{
  "n_layer": 15,
  "d_model": 64,
  "n_head": 2,
  "n_kv_head": 1,
  "head_dim": 32,
  "d_mlp": 192,
  "vocab_size": 1024,
  "activation": "swiglu",
  "norm": "rmsnorm",
  "norm_place": "pre",
  "norm_eps": 1e-06,
  "positions": "rope",
  "rope_base": 10000.0,
  "rope_fraction": 1.0,
  "qk_norm": false,
  "attn_scale": 0.177,
  "bias": "none",
  "tie_embeddings": false,
  "parallel_block": false,
  "extras": ["capped logits"],
  "init": "trunc",
  "init_std_qkv": 0.0777,
  "init_std_o": 0.0142,
  "init_std_up": 0.0777,
  "init_std_down": 0.00819,
  "init_out_by_depth": true,
  "optimizer": "soap_variant",
  "lr": 0.00818,
  "beta1": 0.95,
  "beta2": 0.99,
  "weight_decay": 0.057,
  "lr_head": 0.0126,
  "grad_clip": 1.0,
  "warmup_steps": 200,
  "schedule": "wsd",
  "decay_fraction": 0.863,
  "decay_shape": "linear",
  "final_lr_fraction": 0.0,
  "batch_tokens": 32768,
  "seq_len": 512,
  "doc_mask": false,
  "train_tokens": 101900000,
  "steps": 3110,
  "dataset": "wikipedia_en"
}
Each number is 500 + 50 x the weight over its row's rms, rounded and kept within 0 to 999. Layers, rows and columns count from 0. Numbers have three digits each. The size before them is the row's rms in percent of the matrix's.

# q: layer 10 attention query, 64x64, rms 0.185, rows 0-63, columns 0-63
# k: layer 10 attention key, 32x64, rms 0.191, rows 0-31, columns 0-63
# v: layer 10 attention value, 32x64, rms 0.262, rows 0-31, columns 0-63
# o: layer 10 attention output (transposed), 64x64, rms 0.229, rows 0-63, columns 0-63
# gate: layer 10 MLP gate, 192x64, rms 0.249, rows 0-2, columns 0-63
# up: layer 10 MLP up, 192x64, rms 0.25, rows 0-2, columns 0-63
# down: layer 10 MLP down (transposed), 192x64, rms 0.221, rows 0-1, columns 0-63
q0 133:543549561492442592508581504539494490457465480453563475561499512457543515510459471504477572526530522401490419413400542475474534562490478569511447474490512524450621530551422501581559587498483417
q32 056:526487571497538517499550429521458536483466518530511474490562614441550478528477538549607542478483491493548480505531533480492578473447501535516647555472489460600483346497474533460443512589460463
k0 099:493492586539490458505491534494519427505472537475553513466445425506563585476489541616538585457482431500547485512491486526519480553396491425612474484494534425438486556622472597503513548469513561
q1 119:466476447487500448505428444451499509519531505605444488504431507503484452412482531422467342502475505520498592542584489461418478461419511459362566534553519505496493462458523526446487430524501500
q33 058:489491474466599416553489480454569535492561507561439451495476371489435443426522507474553487522510482532511522565391409406492453444432526490481572560549447493475530463522488542496433487450587480
k1 073:454510535496481465547508517451471484468504468414521456403464560507479532518513549496478527524526499498557529526423604579477547595516463469533516383385502508540543578454464445569484521382416444
q2 125:452516477507560482508552493552618505539537507572462513553533528507475458520430495576537497497412502565503541533533442395445485461468622511522546479532508419538424417452405429473431507541524435
q34 054:426547515445515456463504480500525524541468444464320480498389485506454477485511479476503585412522525512525520533451512561521510439433461426515587417510498467509521521508486452483439486413481375
k2 086:534453488534508468551574458422491463562496508493525599564413516479544535509466490515553488530554522504445380546538455533560508505478527429413407529547563542494541468430515552535434545515380579
q3 111:506529459540398409471485498437440539501536474463563447422495444537475494457450524475425432465444463555513436539615569512503557487394450565463541463492524476474524557435442519465489427420568514
q35 055:442540497509597383437413513406499553522516480547473503442492465503464526431506488449481391497588465437469536593402497508491566490503504511466498505493480490458531580485456429569488442398512551
k3 092:438525445421483480490543385434533508538561472477535494508539583469414487513539512449559431539516453472459386507507457491517571434538554534486562431486536464485533640485439506565414496478473462
q4 112:473576573567498473531523585608542449526510448471621572560510516505475509463487444485379435628505457469498423446445525498549577506474557520548507507485509490470559498527544509452484487574552519
q36 045:523417533519431559516526544508507475440533514487467522605537501523505476549478509458482533525458501553493532463481516533449458405474572577558596563492522619488517495562577581405574561563416472
k4 088:592490534425463522450403532472562490424484455434517485512513460423520570538524494542590561475506502396547462443455577538482478529422462585482469482473493501493457402487427492514619569495518515
q5 126:541470471502509397490538537490501485497531512564444536542453509515413497487460520557473482418498542555462634541556447433498506431443528412391520564536533485559557585425463441432448465519542523
q37 051:464554500469561425484435526489558495520555466509358526499469473504449476465447540465488510444559592527448514511451476552455502471408464423451534392560473391507531450484450450553445455421481460
k5 087:501483420498632511572521451398475515498569493472482534547456510565512483462504432432539486475586557506557502480554523525459538558533572489533508411414538503506438542410553457467455451456502389
q6 130:531464424462505576552450500506466479506601544533516558546534570516502501454550491511517413582480525601544469499561509513499565519482566409412554416446563416480526475414471555568506488563435520
q38 090:510466519591467490525475484421557458491613420546440544428583501490500486530566572449421409552532436480557569511492466509512491529501528517508479580494562461492538499461483518524546510458650578
k6 080:485484455463495388527515444456530487518418468412533546534440533471516507608427512389517462546529457445482509507546491488506460473574492522479497589544455431525540588526406483519467374423511496
q7 098:441499573455592561509526517460504538570440538471411533529498433381551497497572488470390489454469481531503525455485521539557554509541574564506505420553488450380525495524594562476516524455457478
q39 065:504546485354411577533578547549454453427501452438518477469489560413513500525622512431470528501462547528479585482548556630451524493531484588513519446500482548499469450526500525494496476467484486
k7 090:623430473470488550579461547576548530504509463517536511452556443568470485368531439584512566554546487530478519501405445545550539466472500479520566533492526497513498439524382549552562539535530527
q8 101:513562488503447426559435466491482485630525470483471489551499445494461441417507425496496465448566630497440547622519491501418499467444585572448506443508496519568562469421521462492507496531501479
q40 058:441617483431486417507539548450466545447473568398486505448456508493481513395519458490517495436532501545491515563421510449397614467510527540496534383479484514442540524507522430543483482491440444
k8 076:380510486458513458552523456480567482502568494441456566570537621516436458485393549481552442535549519500523495466536555547536428565466454514472496497475544500593397543520452503490456496425462421
q9 102:387422571634553594546535479462526490468522464377468407453563595486494455554479521512481471500533463464563487561467574478495538469530442525524479459533443565542552519538481502454495558485513481
q41 068:483511448514366578465526455489589480481418504503477496423482463436505506449531538611523504540400400461521464515479466473497583543537587464541468474531584545450452590488553512480559475511513544
k9 104:461501536597439521391526463468406441534462489566524434521501576558533510477488524511432463543435550462557488433516483484495524444511533528613439641468461508443474540568527459498539564475521556
q10 109:495499453450508533468591454577550461467370449503493548445510494529518457485571536533507428514513532491564456514534363448507492601507548471504482460423540572533536491486581453516516515516624570
q42 077:546436531579543531449394495512433566558456508539456468562477491441506534511539493503547563540513463399487375526570419467572520532524459420507387536430486523500440580521521473544534518463517489
k10 091:467510447607529514483496432502486410540530526439517368549484481408489523545579492510471494518477478495457503551618533424558474397527511408517467520504522486537456537455399497519426505588475512
q11 119:513513431462426552516550506475548498424497381562532435522448508563502449583458506483461436405447501502512467618583461517413528414421521461502542598538446487507536501527510459508462462544521533
q43 079:552535461469455523509564582578445538432522499456505462495511430465466508520525466418558507610547579582450589479449479525400472473456539485618478493486519576515551403507562520464503517509451444
k11 113:542457479495515572516532456534497575560472570513449529491439433596404494525459490567466499474512517474461455507505474505472586451489571442504568450450536447551547511514425516448335590519515564
q12 093:497483509499543520519501602519539470423430481537506454564519553570512492540442406538503527540476426417590461378562508541525484543538471566484440553428569583515408452521480518541469571497452534
q44 113:560488515559479543521585524507450560501487518541596471527472487457586450629477479463499491590455507472507544446587466487512422508526502451565445630470511544567526474468537511504449436616508539
k12 104:453530531513579503510447567480499474556440470444474421551525476553484504428588575661488554498549515549433525484430544499461497512423494495494567478478466548544554556520612482526485569534565451
q13 101:489487460510606468497474463503448579505462530558457471532540494411446460554592493479507501498494510469461499448485563531456461561497578443531503568493590563431586553364495476551460507625496527
q45 089:522548513459448462530565441449506471508466518458493567517543516500562406368516538417476529486485561508422557503503515582381445439407528525490506473603523503565549486520524627489491480492517516
k13 097:554446489514503419543509498467513412550573454503480418451466501539467441529418518439550412448524499493449469551529489542597401370573539459464457500509541521528408517504533516494461519504510387
q14 099:489523552442485474565480503528533385448494465555552560478456421510357503547448535470511515463488472568477473549545462590462508447518478523538606551481475550580489437445365478460514505520543510
q46 110:467490501405500484592599536516496507423549610419580567517485470505440462544560594468440539437557523535512632482525515512459485466549555549564546499463506487499481428484508509509460527572566497
k14 100:546445440524457590495515483513513549592470507433484413496502502520550433545498460574504458447470469525474506513461479446486382433468558418472558458470546450462540440564507445529481567603393438
q15 095:494559553515590522516553497536493557512440444466573535500475598499518490618518473450510492488518477471451450437539392540504396460484466588463515521432481478575502513403509527623536480497582505
q47 108:507485533561609448496481491458472469507512502458389505444495540506500516475366355474470478538542481561516418489461549551485447569489463473490583406499501451581465454523461483520503536401472457
k15 130:467565562489462426406456561489401508494472576466568510461570556468527468477474539471446511578499512501651523457479557477525407488533511455589416499548430538421517475499490563478550525500535515
q16 099:475521495544518494515524473524472523435445508467493574514526541521525492469469451435437443633407517571538427432438457354594502449515449540481510530550492539430520391446524517487562531516469468
q48 097:508455459519556471464514492471568438539443554548536494508567522492501509494424428561377446565423424483478477472491479415544463425493468545502438527564442539558368410462513518486563521464559492
k16 100:515535458374520455638494502540509541483552544489543571513533635451448566525520457452462439446499511500506581480471540484470465512567493461491473423517438445496521520454559601604495514511531460
q17 088:504455539441443479578427484419515482510515404436442621472557536474543495443534522379500445416571460495495541532539473444535474480528508537516477521530478471460512534427422572402546532573530481
q49 094:551360495507478447500528499579518532461593512495524479511514515485470391514455532457493444426529453490525519462502490548482545445496579581564576514350510526510484454436475497412556589516535479
k17 104:547454455541577508591586429511520490543511536512553460541465397508413449505507533429553478473545454554484529514509449545497544390491453518396581507389475513591489493510567491547468487569477471
q18 079:489500484565477524487514570508528502444429393442467430499484489460583491490528464537516479504371448469502495370451542505519475517525572420591518534533558523406497556530580511485522493557595438
q50 083:478400535600526484446486496635523534460490480434518425463553540480443518520464486553488537520452433436617483474501527526511547547475477603481549497496473589434529493477510504413573578511576509
k18 159:449521545523458561444497483471518500463456524490553491429562516490588472492523509620455598574455520438592492391448569484538493559478461519538451623519491506480442511578524542554572506455524556
q19 143:445537491479513548424523527507512456407483464438464502496533571494574563529603485494511499541481430438531453390421551574526583588557471484583443557503541517487497498591500482559503522481606524
q51 093:552492482563549564467444404587515525449419495491558491540525562476541640480486462504535574566477465425532498447550535550521584553472486464514511579438539503448549391536495508509538516474479585
k19 103:499425471479581549498534464531472525592512565486444540547532545511409458545368402431604460503510520492473469519508453458454551420467602535425535432519560538529535497470458528471450461533509474
q20 114:538497457586508464457457582437503454484508438443446499578404436501529482503451546545578470426422494522515486580519427449510527460495496489487546503418572450562566523509431475420453387551538528
q52 096:505539542417518571439517530511432410489582495444414568463411490506520466496432488416507510533582505472558493470593456536445471543568447523479517457485470498484461447471429474439447573564492388
k20 093:499467520404587513544465545593454398595486457486509483520375507491460503551533490432527524420543489563537506484535433504444535408473476421547545489517495494556476487388517541451503490583560503
q21 135:533462422517569407526420541471492434554559508600493579515476555556477516477426525418461422539458577583508489577557502498448526522425465462481578519492527421541536513429496495396472501486474482
q53 089:523491472440474467485524517454616396573576491549491526507511440497536582411605524485480520481601533548498573500517516566523452549446479476505506566519476381423577431559488525514497504434485482
k21 141:434524553499497517430469568534498424451474533479494438477604514480537554506501482580542579528439537421543510458415574463504513525436492573529417537525448568454511527594547539594571557465514559
q22 113:428493468458405509490572558510593545461469520508443411545512481467506517385435434502541532524565444544393471561489487471507464494417580491555466465493497440458476446523490450426479575443582509
q54 092:508411472502510496495558532437568498521471501561563470445470468491532576527489471497452411548411473485515515526547407543530519466525498477454416593489465407491447371457493526567497410456430581
k22 091:460479552525530532543472497426497489525562435544441534476480525521507477532388544520557414560385550465388432480493387597505464431553484412498595460493455509531526466464512461533530491515539522
q23 104:427514469497541449486479452528332555526464449475465502478512552571511501444478456490513476542562540630417536504469535453446557476555587466491501572539545465533501440559442415521528420516506529
q55 097:551478464456449443567594534410478386541548506441532581508520511563565568521448534424559549538490574504495517492645501586496508533493485467551483493493494504528454497487456448448499585478539420
k23 095:595439513518570421476452589514515508404446575460550505445458437456435394440530456509478449432418509506459524492440470602452508483415495491493517531532547512460514496489554509487546589567521557
q24 116:405490485495573484462499477468492577543615485535500490545463435545521484564551479529440421565487478540503452451504502486564487487552447420500571428503439524517456575340583432460473496524537506
q56 104:494405391548572501539544401475514599535584479503571485449457591440527497523423495502496500498463418486515545501594476562475577422521425523414526488462518505523443515495479529530416517511537449
k24 099:554502589569455535588438579500543474525483502498505537556521489381478524502370506538510602481508463549469540420610475475496487557532512516460478487478494479554517437604450476495557512458477598
q25 119:439503520539498464551526535542556573494467501574452524458484502594557571541501511402641576512521508472454541435552506403536461486412545571444484544464446491458414445479454507454464519491434472
q57 091:445475498615531568456458405496482586526496546501510527522472506513513559570342476414581481567520466462505512497515477527463654507546476493460505488511562562521450509544540456483455484575505481
k25 103:491529601541412551524418512439543551513444471534495477529467509472471419517582525552511571420462546394449487495482488561535567533481543375522530526441413563548535566465489451522463430475520508
q26 110:530521478585489479523485542407523486535474487471568399563461494555486513627602519511476436574505494449463512573427440474463544467506501517445551570465508561433516461509567460476594529525399458
q58 119:564407470497519557553536521454475570475528493538534446503497406382524518586499518494512486508519522478423518526507609588493516523541463535590445540442554510538555424545547466515561587511577579
k26 097:462446526465450527449528473694530445570461503531463395499468481459445489491562545577573448469462439555560457488495486570505478496502453516494547503443505521523430564504458435459436534546438459
q27 117:537488535455516528449423469425570436491484508405460422477507581482508550570541530473457502476598485486468497463543539440418529492487458369472446469465492538533414627521473511466446513542434551
q59 078:400495522507513474403497482436547423533456473487381496522517520468487592591552499442525477510549474513520557529454505399509431448444478517503487591528510495493562569448525530446541366462543452
k27 090:471454532604485480430554553496492501539539516500539552432503508427588605493503477425530519472511560484495516417515602507549437575523472527467530544477462568545565464564557614392453505490496469
q28 108:491579622533559456551560422487499532478485453363541445495539525520498548428424447490508539438560601540505488485493530477484495477386463440560472500569499463426403533502487492489516482522501566
q60 085:510455494559551496527485497549499453475531486527533528485532406464441410497652516582504560548488509489568472466569486474501403465530514446561568585465498554468535488616557540491462415502564552
k28 092:503463483560505537526462496447519575482564584562451415555499573502465393525478488470534411440440443586508427499489554473483491519494464526478557553565463474535484485352506432426479510421487451
q29 106:383462443445475535584444520569486544592524476464508415472455546482537501456527528491499581499573478481499513526469414504467438455454513671527533507497551460534492555456487442556477400503501533
q61 105:516497535489600482562470533507461453556542545509453630573512569466437520436465536516492566428586530513497600555469522500419449454465519524421499443557422504502488433578501470566445571472493493
k29 089:493568526537478460592430465494497497444421569481552463564513474531554523431566419445517583601466489557484506437437459586481508480505501464414480383456573542519447523488464588462497502468465536
q30 115:586513437503523460423414419515589580529507533509527477522605582469466443491537557457556545510506489545484539500500474504503544527417533483504519521569524488472579338479498552452449415463468522
q62 096:588478563485437543507552494443424455480573580561590500452473557500471582462438529519458563508443535449500483510466383452482451457535455533429539535557508571473511509479554517509478417586408484
k30 091:566508494466484473420541492565461526432487512542506558490496548449492508575573514507455468570466474499413383520462478428589545558484547433437523531486471571572395509537511579550541505485596432
q31 122:436442534433516446484424505452484541477509470438540641532527458516473469611440444495545541516538509392446503507497534503540489530460511542448463448455379556456451433512571546542548544476568476
q63 089:482571552515584459499442579536512532472616478427590407513447459513444580523540509550478501568502543554589520482527472434532437485514437488551480621493436466406570498503490511464501482460475518
k31 097:459522435506439548554560567592492615522536521505451391470504537432445468420423590394464401543532547538541481506447474527479564514554566492503487465482500539555484483544522450524517454507454553
v0 094:446465411541510506535453498428539518503579440469507468497435564505502413440482475476482526440535457584468474547436598583450449549494475412512478583498480431563481426593512450555508563443540545
o0 093:461480599557587431489453527535527459516513445450410437537390589573572543508441515410497529523509511480546571397551542541436493449437521559524509495544523496452476485425499487403498506496530488
o32 103:547577528416551434483475437548493493464492510575434520407540519498485525428407425444562510486610492504499514551426512496546407493433545465435460419515533434567509431457518438499569534530516489
v1 110:503450490517480498454512499583568458492515408400514559515503541600489453469537496469509611458493517388461472509492490455427499518533509506611563466483672436509502469497485508490535571458543496
o1 106:477468479528537481457490474502407526540530555508483450478478584593482510532467360319487475487570517416564519467489452559498452476464521456516445466452479432517523536534475446484598535460496529
o33 107:569418527539470453460494502447463509483476468500541502466506537495562529555439640473497451497528450494402527519536429532458524455434530484505529512462431615500375458540517581516472507414539404
v2 083:506497543465435528631512437572526514541488590434473541597450505476496489492549460519476409502436513473585508562474506521523478498495574492531457439405466494389540538581564471469491419458512569
o2 084:419499489418536491570495415591395482557451444487580538547489555541651499490492452555505481464517498479491508546527401555551466537487464446480414520466480453494479423489532530488518471481438414
o34 093:564515499502510502442442547547568492487614513513549477535550468533550433517577539525484552559488517472514513504577534388576499592599522419498523574501529528463549571443524427396474507541561470
v3 096:401401571489530456561499497544556484411520522516537512535550438464620453455508450478558508467562521536496489498558568518582547520446497498564543455462420495513527558533630483489511538556578455
o3 095:457559428465498472550387461503502498472500480547520466626533502488545438497512422485457544629460531618509451462487581506451599449522535473545492509551541514461566450504510457436545570549473517
o35 103:556487445494501450452573513473495388443561517471428548453554405498419509442624596607462514494520502547478513537452552463435484517425494487542576541489503522490518545499601465439511462479537491
v4 102:491561465497488446570530406561587497508514470513586477523444533564486533452491479564496516456376489490467559460553478495418486495548442611485536430549528483532419437494443471417476616476512503
o4 094:428586434516524533459514500463411554470635575508486498463555500591498506525464505588448455473512569547494544506499508468576381425539425475548517496404540532496442494575525530520503453508559496
o36 110:517464595490569483496519469510530443514500524519481535556578427363472588514428452383578487483524494540445478493481546481469544504450577437550447458519483520563461453523582527465477568420426510
v5 083:488495427543557425500539479485462548516502445495548525497437558423410579533488522571453546512473496478494530627504499515602441496534546429497458441526365466385542512470520535531462541486465445
o5 099:480445479443579451537453453536495498404487496378499474457526578481580563444434570543577482511565497540522549455509487585478467589547503488422544490500565558490465558494509595483451543444540440
o37 083:413620526526447606514539550508521427521482456505504480644480517509467494634462541478584437512468504454549455526448506448402475464417539481529521480441490551480530480529503479485454438546530506
v6 103:607456516430505514527489501541424590463579583469555404513457459444499441485408460496410515518411430490540525486464534628477531457527446521453489497533492451491512576501555560491546492536563513
o6 113:394494507457528547590588504538426477501471489544492491534524417563431580516488458389462555504432440498436569470411518571549452466533579487463501440460500618455421479502491508490527500504506496
o38 085:481565465519577510471522450553515507490527449466504503523518541498576518523621492520428573533518509532543476494476519496629421520468401526506551428582598429377538449486462472542444456550495525
v7 099:485447438557457493527528508557576515479557465588553469455477574479445498536520554573526494596468442488502419452462424459441466417530531607480494550411522494416536466599515448461541458490441500
o7 106:412415467533467588505453430538540493543490464514558494501500473515512579504505462508495497488433493548540528503507417562486499483486372529409563395506452431516566476532428602518568468420561542
o39 091:437469542546567424439449513465473493409581532497453433407443504531557555573375477466480474463561472474488624411555461482492501549474580496474447476486504468501489527568545440461472524506462539
v8 099:423392447456499522500402524475532510485440569502461569556481565456594595486506515526508453460554525470497489558552550631530521487456532518428530515343522535515495532521557550492463481513498470
o8 093:438571520499589407494448423533572588590346502542457521512510483480522511419526519532488503476542523470520502540446563527487482516372456462497528593520522497471489471459453462556523534552454437
o40 106:488377445535504426464524589439427508489620483502568481505585499549445455531472475562457519519514519582495493467474497478497460495468578482542546445568517498462657590513505532534495536516564492
v9 112:492464551461490455324553466467589585454467451453501481525445498543588534531478481472431507505520595543487611511565501465547480481478391435531537403496567483524528485527525505494483489460485524
o9 109:558555586498583487575528539457469530439579579516562487523467474459547497473479443387535542562535514479497468476431571508585472497502410401493566510426492507556458485448596485446496530448451459
o41 101:504536506486433488473514630513470494522536618521502502512505537522570436429444469496444461498388501514456519500443372477409461480540551513462446486544377501499468484596541519512543415498522515
v10 099:448467550345566514522487466499566565440408518504570572460552466440459504541566431485522537491491488470490406585560438453544406518473484515493484477433494584541517537555516549471518455539446496
o10 101:486482516492466575449479453551476481528406579504486541552505562516481436524499510620431539595531393500508498608488538585483562513614476502427496460527509509505476466485560448411531508511446427
o42 086:590441479526456476515540495395446508579539511524557464448558466531550446546473473575540505510436570481510494533471494516451488394550552515604437520597460620442587515487499520457475502453499442
v11 087:473474514508427454462451502513579574536442492463561446534478509435492540485328513489524556543508499507571519455523528476453577390408513549524406426485573525566514485465527477445482485476575521
o11 097:491516452453424479473507457469537559578516490539526471493470393469518542415506446336500537496524488459434444508491542512480453585527434482514498469442474541455449496438513524555545548513632406
o43 079:577462549415528436535456537568477466415504584486571514510513464476546558520495517487574507577506465507502457484444493491536515409534539532563463620557551569461407404553607489526528493512518537
v12 099:474457426586475448542522421550467487426551548439458597476461457474492545509462479476445551422517617452472543510508451494509539599492433510441607485514483606585453498483499512537532519548552472
o12 102:563566453445557578486564534446402501444568481538484476540455577443394577450495520516530452458526477561566524550420556483439545531436528429456478541466457513512486568465478488478520569594493558
o44 098:509473509558531412470472484487535494559458522505454471517491504519462513592459494472567484506629500439507484543531625497436586453496448506531525429504528464429583592544483502515530596440600420
v13 101:480402556502485467552505413366433434478512537533421431609496448472514585496465445552575396546533457411426464490492530523543507506511573484525491524469470570454454504519507476502494565485526478
o13 093:532423489553518446499522444554498549501407488579553454522396586440476555382520537642485496536438489415497436498454453473471526411494482494516530443498514458512512527553492484529596528509519556
o45 113:544583464480518493508451536544589500473535509466467493510515329467421485452559585625528506450502452584477448558494601536532419464498478493481548519495455419433539465544491550495508477475497475
v14 105:507470428493458557544465472557540460485528579405575485583550451448524447510505584558459468446533473486467460476428424461598519420397444508468479455491441571439414558484508547527465449499486493
o14 104:517589441486532470566423535500463521494348487521527535504493499549484524533451526586473431546410437586464481479474476443548570512430537502427513466426449522372466545503533479552561516523485464
o46 104:475440529512501483475545450469488544493485423525468406440470522457464481498545554392471507490497480361509413495594540493466470504631461414499474525458495489531438523525545440451454557547598554
v15 097:530420514523435488517507455512483513428512447545558482572500522420547488460527586396511551566411619564529492545523439413566508620465484495455505520450509517452492557458470521419474501452463552
o15 105:581551608520539595518474404524482603464521489500537493534532529483481553517456556531521458460538614503479499477462474494448519492522515544500513493443492533496595440455512595419549532575617577
o47 097:478478390479530453492537554456527525485562469539552543434516576538564586466494492448482536605342524495542524451546484613497496464563476478552469586478528585499504539547519536522509448461544460
v16 102:534474488410492537428504404596414412543554536536528513548556471604502489542535463420533478593568575465503493508506489491491463562478483526507459555446419499462526497442480494432516476534533629
o16 096:515412478513495533465506597588529492463549502593505501582519536555447530617490493452506533492510595456468504497507474501551599566501475509613518552429559439527544563522582499490557548591502498
o48 103:443452527559521418530499457508526547532562539478504453446492445505553397498550537488544449507378495500534479471587527470553476495544471423497494505505555438508549562475478566494406358592539564
v17 119:521484430396501442526510521421545462509463504499589487535529474553579539504494521516549497505533530532570506421416520542491446518469624552531562423467453410373500523494531549474477411521549557
o17 125:435466484566501393489439432592509400454553448532638533460523427591539464507557467454461479510497493527490432429395585512534530510485553523438537504469549423511509480517500520549513527543501483
o49 098:576471507504502507510491548514513509565537418528508483618535543520522472408468465492602506529475558448512603519643522458529498539520485451522522651474521538549599537457463479465513462471451468
v18 091:474421509469490567528570585527496496512521523517445470518378540424566430538475437534563574461531456512604563450456451455492429421498511462477499502534567470381531486408429543484490509505474515
o18 099:498415527432441406587537500486470471520418404473403533504547458431560553493513498523521578421423462466404464440485455545575513499576516537465418505489482463511557480529520543450567470544490536
o50 085:474537505540550536402436587413450519483473564511557465525547550516432477449419528416473477558537623531456591523532471512417553456436478482520506442502487495593474433537445507498424455536471497
v19 097:495558548575488486575518568474488496516522530496503498524471547507514535469496420566457606541565559526554446526491465509486641488542488515579614496502550543584536527459566455511402564502541407
o19 110:542453395475568439548453543349460531486496403507522530454579500479390413502539480501425548510503506457560525454540493509472489524433519436539502553501465495436553402541487465483498559476564471
o51 092:486538438493567458562484499504544357523476575547510577547444537542507487493442470558578483527514535574487481514486546503457519500369458548471559426469553557442490524558550486537472551367511519
v20 086:463470570527458474498524578421596496445534573510481462574561504491463512504496551473413493471449507501580504470429472481550487483540483535569516499480442471540464510466562546432538324546425415
o20 101:542576473449543575427469411478473465521555434467511478509561447471516479503578546449477551542419518494456496535413481498569468519422512624406520565597414500503487450483504506528488573432515462
o52 075:546481494602514545469506500463539507598496482547531441512468501553541463391530588578498414488477431488533444474555439451459500517509512379448468513421469592559561521455474484466453389515521487
v21 100:545468461465516525555519556489485516450432387533522529403580588516452509504494467452470489462577525522526419482438510480461539475513504513562497440501563608423389551489610495459539587508470473
o21 105:543454474535485470430497512577475351495458450523591419415597552424454428514438461413473501523545460534565474507440501478418490439478467566503427508484512435444437501525499546494496460489525491
o53 099:492492504442475501529504489383530557497510572412499506431448580485562491468566472461475517482467524545485472437532558598445550491459403422531500390555467528462480558568528575482522542449605473
v22 103:509534516495426403438536611503441471531539491460519488577558536466424489492476531512581546494501526441458515458522542542471389481574548510502491504539524480461574504642552464537502439417477598
o22 104:498450504431492535549453532540509518497539487515511465431527485563497501324461511407428535541569523500493514383542427440459444497518513448473498450501480419595482511502466519469514457375513560
o54 094:490446498560544506451524466524486562481507510568501466550497515418453559569560471627506514548462542467540513436571492511577562467521486476415478611593470519485559496456464453493471458625583540
v23 101:519479444599455573519436452447490491520495520524524549441483517502448435540463433414478503548505382425478453518539507520560532494574458539482572509501521499503498657519560524515490523504462644
o23 113:405444476526481489404497479417496550448395493596454526520551512485421474503443477490517513418441505497525581523563500512540429525455612488476552487547496555558464565490495595493434481458499598
o55 095:511608549432519450419537596468506499506527549457534471494530547513515439432575521476441552545477489413492462529479580453456472434525431417574478497492541512493540546535578423492617461526551442
v24 104:601530473517502570524481564483569483495498527388549385496517517483493518433460395539545464489497571442491521458499535552484482538549505450583493558515519504466527542433562452481443474510640403
o24 104:536431309531542514473504515474380519547500462439467417445487412432504391492478403454494517528525474501574480478526522531529554430501496526499487492479465541465540518547493433463574485524458486
o56 092:443494589493537496609523549515512490419587461523499492503617485550426484422555466415539493585514511512579501440488516429549432525528492469436529629470546498510492419461458527507465511545484560
v25 099:494563498477437481492601590523524525475405493578548480482415532495474431481430447513558500522513566377399430453464550525533560507512509537439424492455492522481474497516466407465416500456435465
o25 103:427450512486549531458470505590582589589523513482471479392527440448410509379474494520491463516491565513530459498501436439537558450507429531435413457560474498493475426586494485463485519578499517
o57 104:547529497434422571479539519526494477552463538461515550611498479445576427486508488364506524471499549489482535535480496514503467514663541573549506453501550511549491574474528474515482395442570556
v26 102:531632492547559491413515502460428538567546572609535494487521460464478407625513492506583556487486457491458549425422472544434524528551508611557466498457535490519494461510518483478480500440501488
o26 094:421444520565383540509472508471539494490640475568538571512482414450475448496460466540529495495475577450474574395418491487454472484585540514406489548502445539514576503566512503463557495479491483
o58 114:484516519504459487513535455486521580541427545572532543496480571470543494635512528505481461497545470504527499573518549508613529535461515552411385447506528415493475444483487436616500592514550566
v27 112:465467476548560492487538590520518424538491489530420492395489530382494475443476472454530546513518529540430447542500552426456405440460483509477503506503484452555365486529559574455409524470555557
o27 119:457515508491471517481492492532550463511450497517412519508494499458548481488429561427486552491451535451610484425486453399373483479533483557503477447560455533604443423435573549503564468576497414
o59 093:566509485528540485569524579520434458514527503499441534501429537541391526526434438522630454455512465454486462531415549469448547458497456457527555532479475588415414525559454534492463607501450493
v28 104:498449414460422535503509552542554492389449544489449550478610544423506616467582484457565488540596441513459469487546502556541494538507476458531513489424476481508567475535483410503503512391485509
o28 107:541498513551505480461407382476512509570492376399480483482513548487485519450396453536494480525453493565493573526498599498426495482489438436577536480535494456561466497515526425415544437451496444
o60 088:422398495525436508494475467527533426512563471556454463491443424476464482470537555506405552432535503479527521456615476537530498518539591501597514467411528485495594588513442543481532408522546513
v29 095:494404575456530454498441511502547464449556521509464507533476502563487513459511488477533483576564508567487540634522611518503475561515461555508490411508621494407496543379459427545546509504501512
o29 099:502513586624568402541567557525441482437502429509502506508491531464495528464447542487517489509511629548449426545533485640513498478546480506537488469521427505484564507501453421511500550424587495
o61 091:547433466423517569556538411478402604525539541472550448447486452475474442424543446524473523570481501486528470478490602428479444492500503541581572508506555550476574534483540587443557542518436511
v30 106:529491480544427444545460521458440498507474496442527540581584553593488493486504478498481462518442528513496557486488436590502374506499460493492357522443465445521412515529445370564480536521546477
o30 106:516589582520482569515574550538502539493461440482563507480503604523566481540560394431413442524521459499491513550478508502402495413419468551555539482467464387453505474501529513528525575561540523
o62 113:410523529465506586462530535547475468484539508499454470571421487394436464533515460534449518514539533462501442566385533415581441495502552468424429455505497525493566465506450447453466453581497602
v31 100:458552492494500523456563471436489494409487482617518577489584526447435438430425552442448503524555417437557551482522414470538494564431494473431535542508520482445446462524485483394443537539526535
o31 111:519482571467576481489462493542504518514546407533496549549526534494455446463505464476561490498444507518550550583526518459409511474580546548481532572609531540498368596451552551541510461594511584
o63 086:527414458502462508537480467496522521464462519529526466530402471444452540438473551367464453495424524486440500436536469471575516510517493504440419450414372589470459423577489526485472460424528500
gate0 101:586540455504466553486518497464471580550508492429473480470442515507494582500594496478489518434516508536492517487381462391541563465590482403540599501605468445547482447533516453533398504481484487
up0 105:485524579604484513454483511554488538388581573499487562599532441447593572513543566481512447543474458463472487531459455464461468590498509475578513472465582513508424572400503488512430498505477501
down0 109:431427405486452521496532459542445465469478492459558507512412503512493508464475476373509533496432581504525515476481547485453542503539456470424494635377566480453501443572512538506539547510580433
gate1 102:555521548548492474492534530499476518504414430472590488501514569395538519521427476399494388467502505455514499524531566460508478566523541517446370453467528439477556487416554530442404550526558499
up1 091:592563430533466385496569533485513493519444594449469441540537529387462494503547425534500513501519474605474506490458599500511465559503433539517541481508608490500506528566402464451535465512557478
down1 095:429634424579536494452480573428470537532419483467499560472438519461487507464591533536460482495572542456500537544483492538488504507558591497501476472490550492462568369439589541512475481524503585
gate2 101:521515457560519529496489514552529427596477482380533452520567436549490507557495442523429432432527440558518507498601395497524534472451448469463473551543531432480492481531443470445409408469425478
up2 101:456431539434397518450493467561617443489536351438484537543498557491547464434489512508541526528439432504545428502480543383425473418436477545513515505478456544502488453513508530538449543527480494